config.toml
n_layer = 16
n_head = 12
head_dim = 64
vocab_size = 16384
norm = "layernorm"
tie_embeddings = true
parallel_block = false
init = "normal"
optimizer = "muon_variant"
beta1 = 0.95
lr_head = 0.00696
grad_clip = 2.0
steps = 7683
dataset = "wikipedia_en"
Each number is 500 + 40 x the weight over its row's rms, rounded and kept within 0 to 999. Layers, rows and columns count from 0. Numbers have three digits each. The size before them is the row's rms in percent of the matrix's.

# layer 7 MLP down (transposed), 3072x768, rms 0.107, rows 1335-1475, columns 96-143
096:447471549483504545448464433519437520506505474621451495471496566493443493522459543479547467511530525539493520500432587416508476502462485528524504
099:564466469556397466471510530471566513499508415463460532473500487537442466520493489455488555492559514550467520519527512541481506501484451485500465
100:538405492522499470454484493512464485433558494527501513472500478536441564483499518437477418556519583554482453529473491430464457471480526522531486
100:524502569533425457503496485475477474501533563576543567527530554476505460525569478521451468437473562529488519474459377503452493493550480550548493
100:532534460552483524553566469427496548508499427528537496514517518458484540532538562553400445495499464538519519505530457525485461417504470571475504
097:512508427580534487519539518523579525497468433420490527491498477471497505497464500514459454531494507433540544503449477495540455472477578532473470
110:483510487531544496470413479496522483515419493480435461486491485488552426445492477507475468456540541578405484461481509432467456548466541549457494
100:530445548502507484535557515499530517522512483529507504567494535529537485481529531481512513521514487509517606443408514500498495459473527499491457
098:492464460461510537493586470517542488461519415509433640467503504477473502539463554561522528514467491512527472508546466438412508446461439517478451
097:502536538584490537522488495465493422464476486505487476470504438533466509487510527539489528463518511497562494436465503486489480496395558566462537
106:461474522556579473507571518495470561512508533498454562454516525477505475418470490523474427492524479583503478535503443523563524554453561458527437
094:439517493448500450507499483506471506507483521505513506567512479484547473519493458540436444530519530519498574510471531540464500466507619517455514
103:487537541477475481549460522509492540511456502487512508484521497469541507547470467504528447494530494494537503530542538543458500516477450386474453
097:520515506453582578499512496523429457527498529487475475461506480528520514544450581526486454429548489428451491463501511522540512553541566543507519
100:496535582487479487543478517443608513509546460465569455454518528455508580448473500539495515486483564453507490466548491585501428391534559447546520
114:496451478456483506487500467505490510485539460437466585471413486472486456533474494454459453523511539480530562562472400506479532505451471527544558
099:568440419476475488532468498494476510453621516512460479485467429462526445442500477536528463573438502481503524488553487490455453557497492524456441
102:465498552495534544495559499395508487422547467505537547481526563533542473492440517441459545471509465450507484508445516483502480558511586534532478
099:525473456465490512489437474568500484451543567512520603527459526479453482495483556520565514600448492493484520427529500499481439540536406515452523
100:465482465489513477485503556528473546512439418495561519467525506404510598478532483524556495422442430500517471493427452536539513535526478531475454
096:486472520489521507425475477519562465483493456501422533534505486470485500489525501484580603546485442525510428437519472575587587494502471483474478
097:452485478513534466516546421522551506486436451483479534471481506503477529463486475448471451471528523483513509424431461537462500522493554455463510
098:535479494467544476567489511584545455511546507514546480503491497513534515529459448533524541478505394477536525485490445577487485523511596483463481
092:582503515507494507535424480488457462502512530501456510527499485473498508501520536521504495517565535509503482515543510545528467519532471525466476
102:487528473563474499509428485485524544504499475481505579480560438447491443509530471528537485504487478479560558490499519529534485541488502485524446
096:452491503559526481497547478407471420523482488476574534506490442511534491563523538478440450460502540510519519493408444548501529558469507516481559
096:502495528474531515546492486515508525510567501489503490535502527470538484530491483458466506476536531517484574488520523496475572543522499447492527
102:447457576528495507477518471458481458485512479554520575550527467520491539553534605485507458545476492496435483463516517483539511512447471479542489
092:496521541503475434495493512527558525532508451512534466544465436502486561442479530548519494452466539408538442599537395556543519534478512521472532
096:535487489443489504508561482556464509527487510465474534461545517475472473486452536504490492521472489519562519522498538513465537525531444454555493
105:493531470597507468530500465505457490439415517511500527568506521457435562515502447511544486465545510506490516539502514510476538487538549487460491
104:501535473490509449499497504524471491462554484573541557441472509545489528498541497430432501521461535545499451501473443547455463493557515538511466
103:420466451529526537511470443558491510507562534567508468509490445477478472453486479469522461499519473522510521511501538542490486520430591516518470
099:517516549543563518532469541485488538529534513509371477528562556428496431518525406515524467512516496481501558488407549582513484530500567564508464
099:512518473495475498503534509467495519519450563416470544489434448498506524517500562538421467476448453430468463496453500474456510530509534570500603
098:498511515453515478497470493446506520445527502522489485481546537523489469566477456484543503508457428474518485500458545531447424477495503562515410
101:442496500487455512469450439472472495503405505453430401555467523475492544457583478564474492483481543481435538516435508509476519483446509480473432
097:505551497490473507462444538458406513473571540525536511601542496567499479502432450508527532501516502513460524531501530530505533476430423515513491
103:491511523484510485563501464579539440480459536521511566470562528507505544506433467483411450486496518463477462535502498505540474465515470461515491
099:459512513594527487525518555502539486502487489422457474538475463531529528490509444563436465494445518504503463534460500525516540478499506544506444
093:544499495500553480574484515375542480576499504548488564514494464486490567401451506545523547511489473496482538506510501436508450562511465490467524
106:509518577473464567420460480513539475476509473489515511478484508519431570483532521503491453449487513512496448470557580534399525537498431421557520
105:477488475506490528480454485505504470502497545500438517436480476467537488427523497515505474490504484570462460539555584541434524464564449516551491
101:500409540501524475529506536472433462538465486546506486497484533532464500525441503504517451474490493568463568488491509477477513449510451552537490
100:549508434509512517537548510556473448519534456404527522493532427489484528528496529477467515478491450478577402544496505555525513539465476514521504
096:471471573489428454384444443525499466502432488470504458482494519514478513516439503479545496510473559491417520498512413477544560500524557452542503
108:524535529554564518523466493525475572524529506467439476464504445493476513486558525495465452537537498447472504472493506411542540445537516543403483
102:525488446420482468493471468528500486484506418577546540468498556509482497474495534540535574462545513434460524520477509479563532476552470548438526
097:495427506449466528469487503517467533486499455478431515511539495480521522497480485528474457494493441493488431502534457540505470479500464450402498
094:590460436608476452564612526600522472482464479548527507442448532468503538464498541511487597484516498518461442454438530452465496529480461503473549
094:497462503501502464448531457506476503535535486456532509476482586541467512550514452485528538476492553540506531495484542440537533539472584532467453
099:557469515476423497435565491477573532574512489531562475422490486437521511555472561494522464496560420495507551476568551476484545492555502485471413
095:502500502470483468475489443518493473406486501484439453389488550551544492449468501435427560436514486562473521457442548463449471494506576564442501
096:588465463531506462533468516426497507496511571461488548535488523465505475530535496468513517500546493513529567508527536552463497528503493561469519
101:422516505484485503477515522521541420498502476520482481503488517533486506532452522535517536541495562539480517481487519454475511489404505527506454
102:554467518450568516522549494482505501560446612542512467601496509485522518488573518541520517512497517510510471440488538527460440434562564619543522
104:475539429479505563443425462513484528525516565505480565523450478493463522446435524533540479470502502526485446575459574519466475474526559554507488
102:411499465479602471547469511540516483497502564512475567520524507418533492481520507506464474443497399537497560483509465520515603423462475529565521
092:471520456562528485504520534492526500498562455463519532477487521481507505407447440524493469530490457535552499543492511484417526498534552532467517
095:582461486530468497515513568432386490497532498517486494506505496504603534503406451482457464485563449500506499496489480523522432506483428476512540
108:395505516503522506483497477505461472416470514469528511451496507550445427513519474468471554466540426502470512450556494453467447464466492482566470
092:500520463495520490501514485552431501480506471450497531467476448439453478514447475523533561475456399534475532494442506493558515494527510491492510
095:464526455439540487469528511513452529499494536547497437514479545481532443525537532480500476520567509470500545509541462526530515452495519559477534
110:429421433479497545565500462537532457534478487507459467548522462529480524482550522508485529497479499496487502528529548468498457480492487543482582
099:458526467558534512497525502566492473461485471439513469494436523501523493458519451545495506584459534532551536430470485493509509487515496415419469
098:467514477513478483527448478535495482509418443460500523500494527506490547470491529540504554516475519507521427521500485487466405460480512470509537
099:480429487602465474492547505516505517471562493514472455512461489493521568444486558513517514492493483506520517483496485438491582514512517483539501
095:487522521533510489415552459512532487494504526469533511508533490491587448487407454497478546520529487496520521505508468466415550575485486453535470
104:479474563544524476519602545530489428535519523453543464436479478466524496561449451467423510558546478519498506499466542537515413462573527478512539
095:503446451457477585508477471542472498454550519536507510472468567507583486445576522436481518543447449555510439510484413544454511506484481484538538
096:499554502554491475451460535471465522549499604465466525510512506474495500481550579529599541559450501514451506503522521507531493487530524525622470
101:494518494473457437455482524513542508466577358495490514517485476494519452404497511537473486499485540544444506579517508542483497512460460485501447
101:494471476404477454412502512482412481453531578522482506506487572528486452510441447525427430528449476457555497454477540514485413484477532476518525
103:493557483439505419504501469556529528483436552501493469475449431475491438583504480512533614526511528500421588467536605478483516514491505546494520
095:489561521515527475541429427477468564471458539535505460505507476537497498594512451476537542538478430463533459569526545546486502493515482558442493
096:494512461555493536477505512527549517475468513503547570495574548447543508543540539546497437508512574526548454570442567458456489478517553514464468
096:516435487498536374523458476480590512481521474451548565472540535475494432531530539488532521476518440504567487530442516541490421484501490502488474
107:531476511575463458465498518478498492524512567534528489529511479459468499541544506538523503494532547527515484555464516513488555484474541596445487
102:450492554516514453499600533480603494448577506518510482449510451519468504515475486526506512463527522562512409397521501485521463478454498529530502
103:485516505454578502458491461531577538541551480516500467591438538495486488491453452501557442502531489511511497511478435533587478472514471598518500
099:524515507439478501457497480534520496436450496518501505542431496466440510525480505570484464478454461504534495510479568430498498431450562450449516
101:547480489466435438557536493453479470497501529510422495498530513545437556466460508510495483487445529529492559537485511452521529526490537380461509
095:531503458449543520462631546574581466458486474506428510455501451487460459440442484467467459488456445461557507436498429530494509465470391482533520
108:506462491465484548399449432497519496466517531454494475534577507439548511499525457544492466495543516568550514475480500582479569513493475453482514
094:476507435501477484466493535508484496476452521452426524539491456457466479469524456483511516519525476514500495500588591538540544525535455529542471
100:522512499530499493529527546497503510515492453537456536472560438495519557473462507494533448492534557573516460470540515472536503432434554506494467
103:496456406494507561557488477494490541509443453452511489550452538502499528491482474503466447530541497556563504516472512523474496498474496480418486
100:538501551474496480517575521444486524532471441507455484529488485516457494492507548497472489505547558481501533532485509453529459541455558495398400
094:477558486455505528498483550502465558455521493484473501484506476454469507604541498482481463514435590469611608474441511458487510515444469549499451
093:497515440499555514524419457408497507490481467489441510481519423488453484573539520529534484539460453446512474476483506448563567570558486435496590
095:477491496480442468475512521524443549492525529553568431505586511483459472503512514526562483494555583500469459456443527537487435545525590565455487
103:480534529446560487507543545541541540516485484538551472490541471380508403516478551485488586529536480561542582487543585568542526446460451532603470
111:481452517533502545491496444481534464490532510487480445517449508504525421529436495464460455564460504535451470556420450441475490513462397567415496
103:545545520516516540516521419525443476575388476474508518484491520521482441488485493517470473566443421475464531473490515488497519444474567521570562
100:516505453542500489551547520485502440437461531588519461465510527414506539517511488505492473525529459561504403535487515389460494533492472457468503
097:435418470416522467539528529500404569513511508490490555493442498477522510537550521564516437460501497522479525506485453471474471440521471406533456
092:530504476507503561547467447495508530454490466495517525481514475500523508577512482521423529412500514458459494573466510525470518546531488510583486
101:498511463499493489546513467526463480548474545460473502522530516528462531511512550515558502470460514511462478526490486433490538482455465463510517
098:420478533468460520455526543491452497456591463467555533448518568604527477427463507483552517478419499546444455479495529545517565482498466511504522
101:556549503526534506530440555508507419451470465498510521442493438451479529508569411469565556545416553471413452566553487514540493503509530481475457
108:501466500469510529397518533481489489484428486538473516514458473471476487531472513458597494493473436506432546517463521469584473480565551538471504
099:471476501543586502491550440530501488546480521522489434509555517527469424513501532544468455500534478473440468442433545520507452528371513502485537
103:497501533581454489513618444503456504480532562513478460463472508527469499509482498553463477501514444488505471511493524466480452487470500556508439
093:502513499550529518512494516548500440607493510473448451598506562479498510478438472468432514513536531416562443481535468538503527490562470527533440
103:451427547479479495446573472489503582506576531436535455525431529551479515485526546564462491565564497526502513469503507497498485569435498443530475
098:499475424475455492461513494531564544462483457550491485503480429561529456548430522497519496500474512536514488483488464533566526405489505526556520
106:467454451492542529493497572538462551503472538525485497476543547437460534480541499534498495510418528505534490460509515452526449508537566524450536
101:544513510482551494516455520545541460535482506589525495447550449480426493497486457498498405505471515486492487540479491457537481460535506502465562
097:525491485419533479440531476506549518570516489460400481484472516513520486496552532474422508532496498436539502492511555467515519454477482579529504
098:538506457520473485487508489420556473521564474469500460518461502554497477525456500452471514557476538534461505480498450505550540495579504451515552
091:447501553476512443526533491533491522483469466484534439524428556496494534509580487487482539532487511505510503576509536430527421485453491526528511
103:446569417464439517480496585465501525530482598528469539581587473493525508484476433537621477489501496536554511500500473532506481456519456506473548
103:413438535559535532440447488489512490505530464429493503517449507457496540499544482474495529503560583485534461503527508494392496505476588549523460
106:420437508519567467478513510441528505546463498525477459506521534520487515424481481531564585494513466443485476519472506503579485542465449492500520
095:510518512518513507513466486447468466485407466510549556466487499481495504532481550524441504416473464469467497521526441490555535500437549475503500
099:469480466523555551424538504538463475591575467522536504462444478462512496522517498532446501429468519569469496489542484502502520478578506555514448
101:546539585499448504564466521514568511494481481473497558521539532503471509498526477502536488554456403531460494499480465525444490415425462462418448
101:471489472490476495509444523567461532467531496516560501501505500461525608515474580471511501583582443508594472476503413475489427478500508512499566
096:489499442493473510563477461474474461451458533516440567379539530482480481516521539481454468554507525471444487432474490499464538447505574542502501
099:462495459491516483542495550592569622469495426484428491467511483512542499512499558434473597465526479473547492519482482494374518411478454514428562
104:528482469531488526507541458416487476493487558471468427566582465534521610481455541517471523484502505520522469471463438486543528485415482458546455
093:528492566415557505500462536513550495560499491505485482490551529470506547496431457483600518490530475550481549561475521448465515481572457506458502
098:469610482475542517566442463475500513563580464463524489490545477474538543536504479520480472506495507565523448516506496518512478422567428557544503
100:495429453473556575466493526463448382513517510476522547584478510557521555514489448426443563508486416477499530490459474426501496473483456473460463
099:553536518471561508513532548487512460520484504433448493525526502540546550490559498491543507556473500484534496476494484500429466524527451533517545
094:562453426528524555431486505543571432526469514495526495489521497453505527498523485483455507528507510494495493522555468511511448491469547553525508
096:500483524426509549492569650470508459467546497538531446509525512471461511500523449455560485417528440535485629562469490500521517417502478577485582
102:426548451501551494479613497483460533512553551432514490532508427491417503506505438503528529470466527522423565528578546502482470530415415507433596
102:515473528452461459534548458411496434448439500513415488541523538531570565517464476552499545515454557502537505585494509505468572488514546502528516
096:473515506583487457506526521451497544485535484478489537451525533534550503483454428470490409448545527532538520544495493525490442540512487473536530
101:491525485473535549485522495447461488514492527509509535481466557443449520529543504492418479500535456453517527476555540452473500521487511516483479
114:542423450595504507468536520548571495530464487533448480536479497559514498570544539474547461609576562485490430459513489450466537477495454526527490
105:469548562528528481449460449512446542439540536505570530564515477522500436447521486496547519507494519498446461496558449530493556457527448451466384
101:483456462476502507537448573536494504481470526506439467533514523493458470497537532457521483482500551457504438458552508498388460538492496567565473
092:479442487502573551552522449505504551436519495439520527427543530451498502520504537463532479433446522502525474580517497463450516573489507523472530
100:523481517425513521511536474530477501474490502490587458510534564510511517451497515508491442499461472540450523510509528505482526519461527538501520
098:520526461472496537450501516447425479580572511499507453584431517485531492542508454549529508481428501496500468486573475508504511532458487473426585
107:561435509517517410450478497494536481483500507523463507534550533483510517463448469478540507538467545505487477510496493476455513473481490572516472
098:566529487502463488530481504580536398467512476448515564533478528471468452575550535512493539561509495465484470463530524474488509491483503542471487
101:488537464444547545498549476536457410495433550519499451498498485611482509535478438527597567548491452479533512408516555534564498485462569507530495
110:471523473498480448473557473497503442451495391487531446421497495513554581420563509508527552488468484467412539510565558514447517438454569504517460
# layer 7 MLP up, 3072x768, rms 0.201, rows 1336-1476, columns 96-143
102:530486434515571525504495534477468473502499505472498532449565492445484420504488518469464525425535533462452476499475523367555528513537455513481512
103:531559504496595539522492515476590494482493517528523451502524480545508469516489604539466506521454463465477498489518555497498544523500493473545509
101:526603581555536517496461525467432428505512444476491607467486483452558476512457559477530427473436517508504449509510559462459534490489565561523493
102:491523504543517492530524535545474489510452469462533517422478516501516486482478487443530409456475503533441474588531501509499526549464422463468520
098:508448458518408447455467508487473503507425508436452557486534471455468561449467461515472592444452453508539540494509470409488522568542505493487479
109:577479466492468498551474475460500527533534494506492454505429519501464507450499428493520474575498451428509513450515541483495593458444456480510585
097:475494520434473484533539478493493481521466484557541424464547510462468509477476518445445513545530596429517486451422534439416516535402497462409481
103:477477511548550483463500467487517534483503589410555506524486527563507518522503508419518541516491497587449475504443515495559487551467501538477501
102:535477472401508514456553552503550546460557479525517534546572472566476522536497455455463418550484510512488528544547452495489507469509510467499519
103:451521491497494511506463471483514495450542549509467552495444417473537495533599447468484533501521510507530514499508494444481461512484527537575526
097:593499524549561489458482573496525505522516510441503467458460445471490537596474473562486518547463473499516594538453574481542500549504555436492500
102:495536506497582516462481476544408419463498481522488537430455552540502491500544503472516476503486513456526497457532438519486533478504432532410537
098:485538506543512523477458514496509467493479490485503560452508559520458501521542506477479547539471519492519491457452531479485593540417507516502520
100:488477541487507520415555552484461483415474518545485495499479418528536463489523487513525464499538475496447440494495495491495540506479446523456520
119:487485433536480451487428482534507472510452524487507513514502548463460472552500518444510496494495401480526507507540525543511554500504531512513500
102:595514480525436538476449502512431416550557411496425420463485451507454507541528556572464491499562496502499506582502458532525418473488485433480504
100:532496534483536529513442417519549470503412523505545466520539484505507494508517518482532515518486531418482480479486486545509504537562496479525501
097:551462497548525518483461549497504476502480439484443435504496520516528471545581460465414517484421502472469503560487496506454539544504456537469477
100:596504514481504499390512522486478481544541450503440501476474573456532443474458566447470470533571559508457411483466500453584521449485425490497510
100:481515564479510482501581435364523509524483485462584499435478528515541452534554587434478514479464535504593607465499470451486434537544473535575496
095:447452512508482535580557536490509434515466574484508511456573489533521565495503477528545502477480522522546457504511542470495514489469470529455481
099:504522497565476521465515481553555417511468465512468457466505505536494452513552452509499501509570508508428470553519484536550508452505442483560506
095:513440467480532483487509514552445483493451481475447565477490582448433471535422415483464600433555495496464468539359554542475463466509537533543446
100:508471453504443482519457568515473451508488462507445492487454407562487398446449477535478497543488523453430465496507434444501471522495577451520511
096:553505551567483538527573510553508547467499467553464475504477517443493480504423475513490475539460522592510495496505471470433479503471485461476538
097:498469496549557563468530470499514549530453579481499446431527489431464498493463489517489472497541512508522468492529513602496494523477465525510427
102:488515515464474541491498507539557507522491478568495495449459486490426456485517527473557509529492475543536559508520501467499482500506523481506461
097:490543478626495519499433500485500525513527500541554507446509523556463516529474454465492495505523469416495544477474415549532469485501441490486477
095:525458461490494411465551608488485522510583420482499475478431491539536537512475492505561504581492498495487497516578575510538562462531441599503586
103:499469476521505507514484494442436483535497461504501539397514453451542517525442465545549514450505468472498482533489468506541499455466472531563523
103:461479519441506459544542534421481526490531516546462467456572414496476508560567443598501490533511488502482423516534556528505521516503595520490543
107:594496546534441544529496491560558462512468556494514488541508456459503487449483439477520476498487510524514490496574529490448471550544527474463524
097:465513485520562475491486476421482518540592472541534520500514498507499619556447501506511487562478511491498465513485464471491478468514485446429449
099:492521461517417535482440494504492470410528514522543498576501491519458478505502465535507591464524486561527555509495476478518389540506511469544500
097:476484448443531505500493489581445567510554503469514498442465512425504519482504606506514493531495466480488500596498476528511524481510458544454585
100:449539511443498506612531543481465504452521456521510474558520472548511497512450511502410463483509492524548520435512526447482480474491488461449478
098:450527489462521554482585515486526536528547495538491476527530521465486530486520560483474430442498534508554468515485496553479480505517548492495527
101:505594492523352478466473550424469515568497507479581537488468558489488454503553535533494463551455506503582579480552488498448475474510428509458483
099:475439511451480470545497501531515503569519496540489552548465513509551540495444508563544522506579536517513458492433511483476505482515435543499473
093:410460501528519559483495447538474556518479450508529526500421518511488539509498484513526503444415466494549489525484504455507486523527543444489532
102:493447518517509536453506535470489534471490587594386489534475427488527556485507557521390530465485485478497424519547548527515463507507528498477438
106:472503453547448463495475531568513522472462496485511575552431471488525475437449529394466398552527451530528456506509530503414533465474543493479526
103:538516507487537436546433462416490470512476503492518557501512480469482367519493528444544511524475526565532494450489454483524501474521472504525540
104:443598505504529536513522458520479523469401480544494487442551490502499507541523520525533512560442529593433529524519533535560379495522504496526522
099:466570471481482491549464491492444418479532488478498541531528499436480446521470472490518526539545433558505475581523526510533534550496534545451492
100:519483522469569478466532528439500466469452502519435485512469488508491434470431522530474525538492545494520501541515534454485589542572404451517475
098:533417549438568566524530530434495522512480518446491518490450531564419450445426444498523492446590535540472460537504568537482481505478457524546492
097:445510469449452510506439552534409487527436510512498523420556464475541477568458479513525460474444511503483472508512507560515522552494494482525488
096:481485526536436533461499509465497497539467532495499552469493507517412467537522472435520538473457503491477509493551545519541499458480499502474499
099:462553466527513454569553496548501461499505592462481561483425430486456436543474478499521530411460529465462460485432443468505469508534529499489548
098:499523535476452522408501520486512603603528499585518532500450548482503513503533516580479495477500503539428491489497490460506499485555482460594529
095:514507539490582489535505497466535541515480542433476542548488513491491481518488560603451443569495543564533464475442496511525420542544467477546548
098:514493553520518414453420518487516549509561546582462537513534493467446606536467480553518479573509540474538474560589521504541516482507552503496467
101:392437497479479531507479495449515510505473480498485485470479486455447492440542551532516509471474446504529505517478443565486568528548468492568575
101:500507573496590439471463539515440529504415501493506457470458479492556465535531508527590522456434516517513457510445566494575488564543551543497443
108:529510479454498456527537510530510494548464563503442624436399565445511515469535463509528522468507463512555541584528452559461488472543466548505503
102:466533522484411427519448548464486503503534433488601489532477528428533507470505440551536512549499537490494456479467435513552501534480444515490483
093:500449526489531573492589454541512475431426512485479454526471490433558466533477473502515505428606489478507439512509551512514518534492482497555519
096:584540547526459553461514442539465467513523446496476557530496501474507443567504502512536469462514479531527508540450459426499552578419517476541541
104:478458468442497544454542492485499405601543527533539493461568514444520502505571478574524474475448459518461476512437546542492556483512503534471464
092:470529456534580496542527472486462536481540481562524493496543451413544484547462461463521563421477573526464464510532452451500498517540564380469526
101:544563571510482528512490446495474479554473527482439531467545521479498451487546477560499487546550476487492436484408448500526535501486446543474480
109:479538486495502505547448555495545449535566530485465485462517462509522530463525561482537534463514487445467538486576524453512550459534472488500537
098:483482522437497510518505498523566497394536457492481547488492523450493506496554487539463496525525531419525559469487525408576499519492434460528491
094:410508519556483554542553479445547432473523580496451452467477500498530469565489548481480539463574472519538543495437452565489495494540519471501534
096:575467563517532470494469597506530441444546512513541526495466556499452475520450470519469506533523477533504519517403508448551505488552471528511521
097:476540436498525501485488540540458532524522498524466528525517457543465523546512491557448487497507487444521511443478504501434478500467500468432476
099:517456507414463463478523496488487580491529531491564533447510462477567463487476484577494458546559403523490511524546529519551448508544532457483628
093:505494593472516505409472520485552540526410461435494472488582486523507498552428485444475528523506466477539543482533443557515508508477534524366475
096:487509526488505517427500513470441467509445392481473472460476378520503460486514515485529492538461419435533572495438558515559465504464456450450547
106:460526556566496481581477407523508432475506496421513488449515498526394428522502452525519517529461540532556464509473458489496539403527540487424504
101:541500605524500470432472477493468527526463529421502519501512478485474518520418452528515473429544546499528512582534431552543494550516525475532463
095:503489495512485594553507486472503476514515424478541532523572512512440508410460524460520403537527506448526505490574562429505569537406498554491497
099:479520514501468485526520484559510497513525474540424469533516564481482499506476552555523500475511467458508501527479489592494531505567482478452534
096:487580531501467548463548510510421583504561489481460444549441457600469465541513477505490426480473530486501510444454486440538511491523451463480514
100:465497540561507545462484585499502514540488537523522548505460420479486512519519547549531428498531564500417444570494483455558545443546542422518478
102:452486564474449487467490482463528486527460487440555457512520520523501545495526541556547512486508466470495455466460499495547473467524504460524479
100:481516535539548505535517517499543472533503495528424494536473421505466518493590476538557413502509476505490496542521490489519513497469547500467480
106:542524481507462559444462507516432480514476416499468474502475481506506457445479450494539523550486515477480531457535531513441516544534454523512506
094:475493481532490458468487552508459560507527542516500502518498484561528497534536491517452506527447504503435502491461527546552498430520445526522502
100:505518539475504475516519497440510494552495516520463544528502470478519563496489464556498509562588467559552547483519474446477523501463453460527473
096:533464477493461557518484558466500515519491465444546423461509470545487435452436464512512537513444504590471458534462556408521482598462554516485524
112:457499497485478529515536512468431536488384518536563477496507450589446474529466518476566538528467501519474538509477458499512494516488514508460501
096:492525424494548484437504486382410405543463537455467475535514560421529524509526460471495560459505550559419479564426506491545515461495523511569454
104:516419492523509492556601445394421505520525433536479539548545493554433544482462492440555461413529439505501488493516490475498494493476485469520523
100:411519459478472492453502508468446489533500515454557608523475601525501486519496500535510500470489482518456437548520448448521466533507586531477520
102:536534457428496451585530485502487457453466582482539516483563527465479509532554510475495446449417395465497428515488558502544495459509509494539542
096:448552498471554500523555474498507399586503513489567491537468472548482549531480543544484432541617442527481416517509518500474478576456443506540510
094:453455484556475514553540514584554537456546543552529518476475508456491492467517483480490509407528532517513549524519513507471485459553546528493486
093:532525550464514489494544537428503480544510499486488543428473576480491516537535528502500470558480456500441413482495489509493482438498489493550468
107:540447461500545515571557457536474479582518485518481465559505442420493482527470513414485594550529530530556445466511502444404518509524502446437495
113:473534490484489477494559512494542479469439492524533530558483487488506516490535473500438501528536471491488488565489524566481551477515479511460518
100:536516489443480491529528539471476458519490477526424504444449439515486513597505537522447545508558469454603537515529589497531469454495488533559500
099:448522519543514482492527491512529470508466534429511398497418483533466487544517580516489405440535443488515503524523434487510499504525461527462435
099:532542452530463504453451473519519486471541520488427510511478459460441476503514450521514588522543485528529546533531523498490491528461486484505492
095:440513523469485531461513488545471500491526516462517500453508484520517478519410520530528441508490508543514431500536596515518513551501490538482457
098:535589509533502520488452491530606510478535497513603457498513505478510513502496512473473523507485522537503526491429490516471435463522471540475479
100:486452445498499566444427555550414539427558557483479487486502501557545486480562534555428525483536490527516576463491544488535457551560504505468507
102:537559561532490531512526511523479540527432518488534499482569436473517496577445495484461522474509493449496481508462517452423545518506472495487501
117:541535565516451480429567559494544444550473499452452490471500551512533496500502470548464483499484520427482493522576540503459511591463501471453541
096:499539486505393460479489558469495592504467536503462448500495523455475491542446587534496515432460468469525475525499446540464472526572486413474530
107:528488479450504488466443479479495564441530517505453546513532531577551504475449379448562482505492463518487467552462484567471594434547482462508512
103:448482457459434521502565569433489446452481440469520554449470509488471538423503575530500494444465548471458511498429468566501498553453481517443563
099:487529473456481515492500512566444454550525544487567528470485459549481531454507466466549528519512530480480562472498493405539445537496500518615526
098:593452443541501536573536506503487459555496466540443577502475542512477490506460540474481527486510527398462543474401512498480537579509488451538550
107:484506504406483589470431467494504532535453512451448444494482600462465568504501490435459449479451568549528479470572500519499411522540476459599538
098:523498489486555484517558469425513480492513453460535488535457568475525482507476520563466489548452535488473552523512492465465487513482464521536562
098:531510521455544456519488492549448493540510485494417462476482472487485468492511576436556451475503515493465519549499499561524502581518635491475510
098:472547567532497474500554505460519459545513488563461516428472437484487481510459547560615543429528580451471496421475508500457546519469469443564580
094:540457514525542492432529520472540493525490616522472451546492550551495551543480487506551465531489525428494469540556566500505485477520544497550510
103:537466578462491473525495517572477452503534477514529546524410506546481447539557510497493472522538443485489435513498508528443516503506569476506508
104:447527561532497535536450467448495489521468506495523479449538440464540539424482553473457426546547541524557514514544464452506572525522515463531449
103:467544443487582455454453461451474501480512469516554521541500588538536484501487466443522505533482452578538471471554514542465503476578526554455473
095:602536523473451516513467428530489502485439505520508438483496505433497534515484458516486527603468520456465473561442500574532455461510507487534422
100:493505450480537495474527603480567479522520508548439454549459478564476547435545462457459573523503462487542474515531511489497514468544524555556504
099:478469474474548447533519526449440498429486518521489525504579524453529481528473507591491532482452484485472491508514521496532521421464463477481533
099:481534486522448527454549524495455474572532507493522525517469447532522539537488459463494559552466486583464506562463552537476468432487501553452468
098:463428517471460491536491506486439450565469512464465560541407455490496498458547530489465423495529490553499556499528538510483478560519512522490497
100:534516516562482490502520492497417455464500509507515479409438482432481488533545486508470514444492488509471542515538554381508500513462425572437566
105:507475501512537527523508428490563499507454566416441470498581512553521485490438508450481485425502468400393455550435513497543526393497560484542474
095:547518480523485518455553539488489427485527504525487534514509474473527440475537554531412554508449526428524470545516502575438507498487570504534542
103:515553559527525546482525516459506456487522529564390509524499559497513476483490534527589550441575495512495509510494477448495477516483538469554546
103:459512512540530456514510439543502497551412575509515531568472478388468483490431503541467548463473527470564492565507482554457529527528562479506499
101:506506470539390525534536564451529514556510484492518567506478466539492543404485509521548416419539477484509504501507508451509548551511539490490478
095:505532458446518506504523550428496443506519482524466513496489567506518519512522477489580418479486494533514540508454449495506537429568486441499474
098:468479454514422521481538452533481557577469475499485488546522417448499518542522513471563495457481528524502553544504456524467446508466545484454498
097:501492525479581487527469512419513509505517517492527559491491482562506463564520511440494450425493548502463525506477543484532563426544503492449526
099:497446577527612564550465521515557507514601609433530538501451511487518521469459525534525535600474516480499460450410407509554483464513484457446507
092:499498543477499468472508445486491496469509507509522491474510523552522505483602464462491499558523481486430459495524475450497431476494471514459532
098:458485525415516621512444446467539502557534464496490571555489497445485529525537514512577554525512481474512500466484505566517482465475496501551471
111:480534447550519478524494515543546494503531431556457483503537457592547523531485489502532493463514537499476534490524519509492502448476528505473506
106:524515481501450463480516531469454468517546488498536477489571479550539450459518471488503540492498516430478531513472479478535496522496477432507472
100:451547554485464511491492517565507468433499531515475488530522442556505530485504512550479580507555446522518517497500514511452494564520519512491517
091:561465489574486486513482542481459491491466485584541460504540496489536536545440539442506505408518476475506475435454483499514530520490478486494493
101:545446485544523501504503496512542472575532527525492440515478500458475533509544542516560451542474485489500509541517533530473469461468497540496412
102:481541514546484508458474538539475437517484477542490479524413501506502434564517540564521508458504521515537525522569415486493523519503513514532516
103:494464529579530507513534543503507534570540527489479471498471480488454485560440408542526555460515523457560445515465518430546486528516475513610468
097:509441466442494447556540508469509526525494444472466520550470491471456524467499488565495433484562552510430484530462502451522465606524499491505512
099:485504464523487529501492504519514495461520518543470476480490473456538474539524476505498493453507573541456560500490446533469466431470509507484529
115:428507456483519456491512543515542439513461455450542450513507456495473495470519492528472473525460484519510442526585455485487506425450506459588463
100:439533475517438482534468497519419460530473434508481529437508478470485433473451473488471464490506458460520499528504463504516538451421507455519551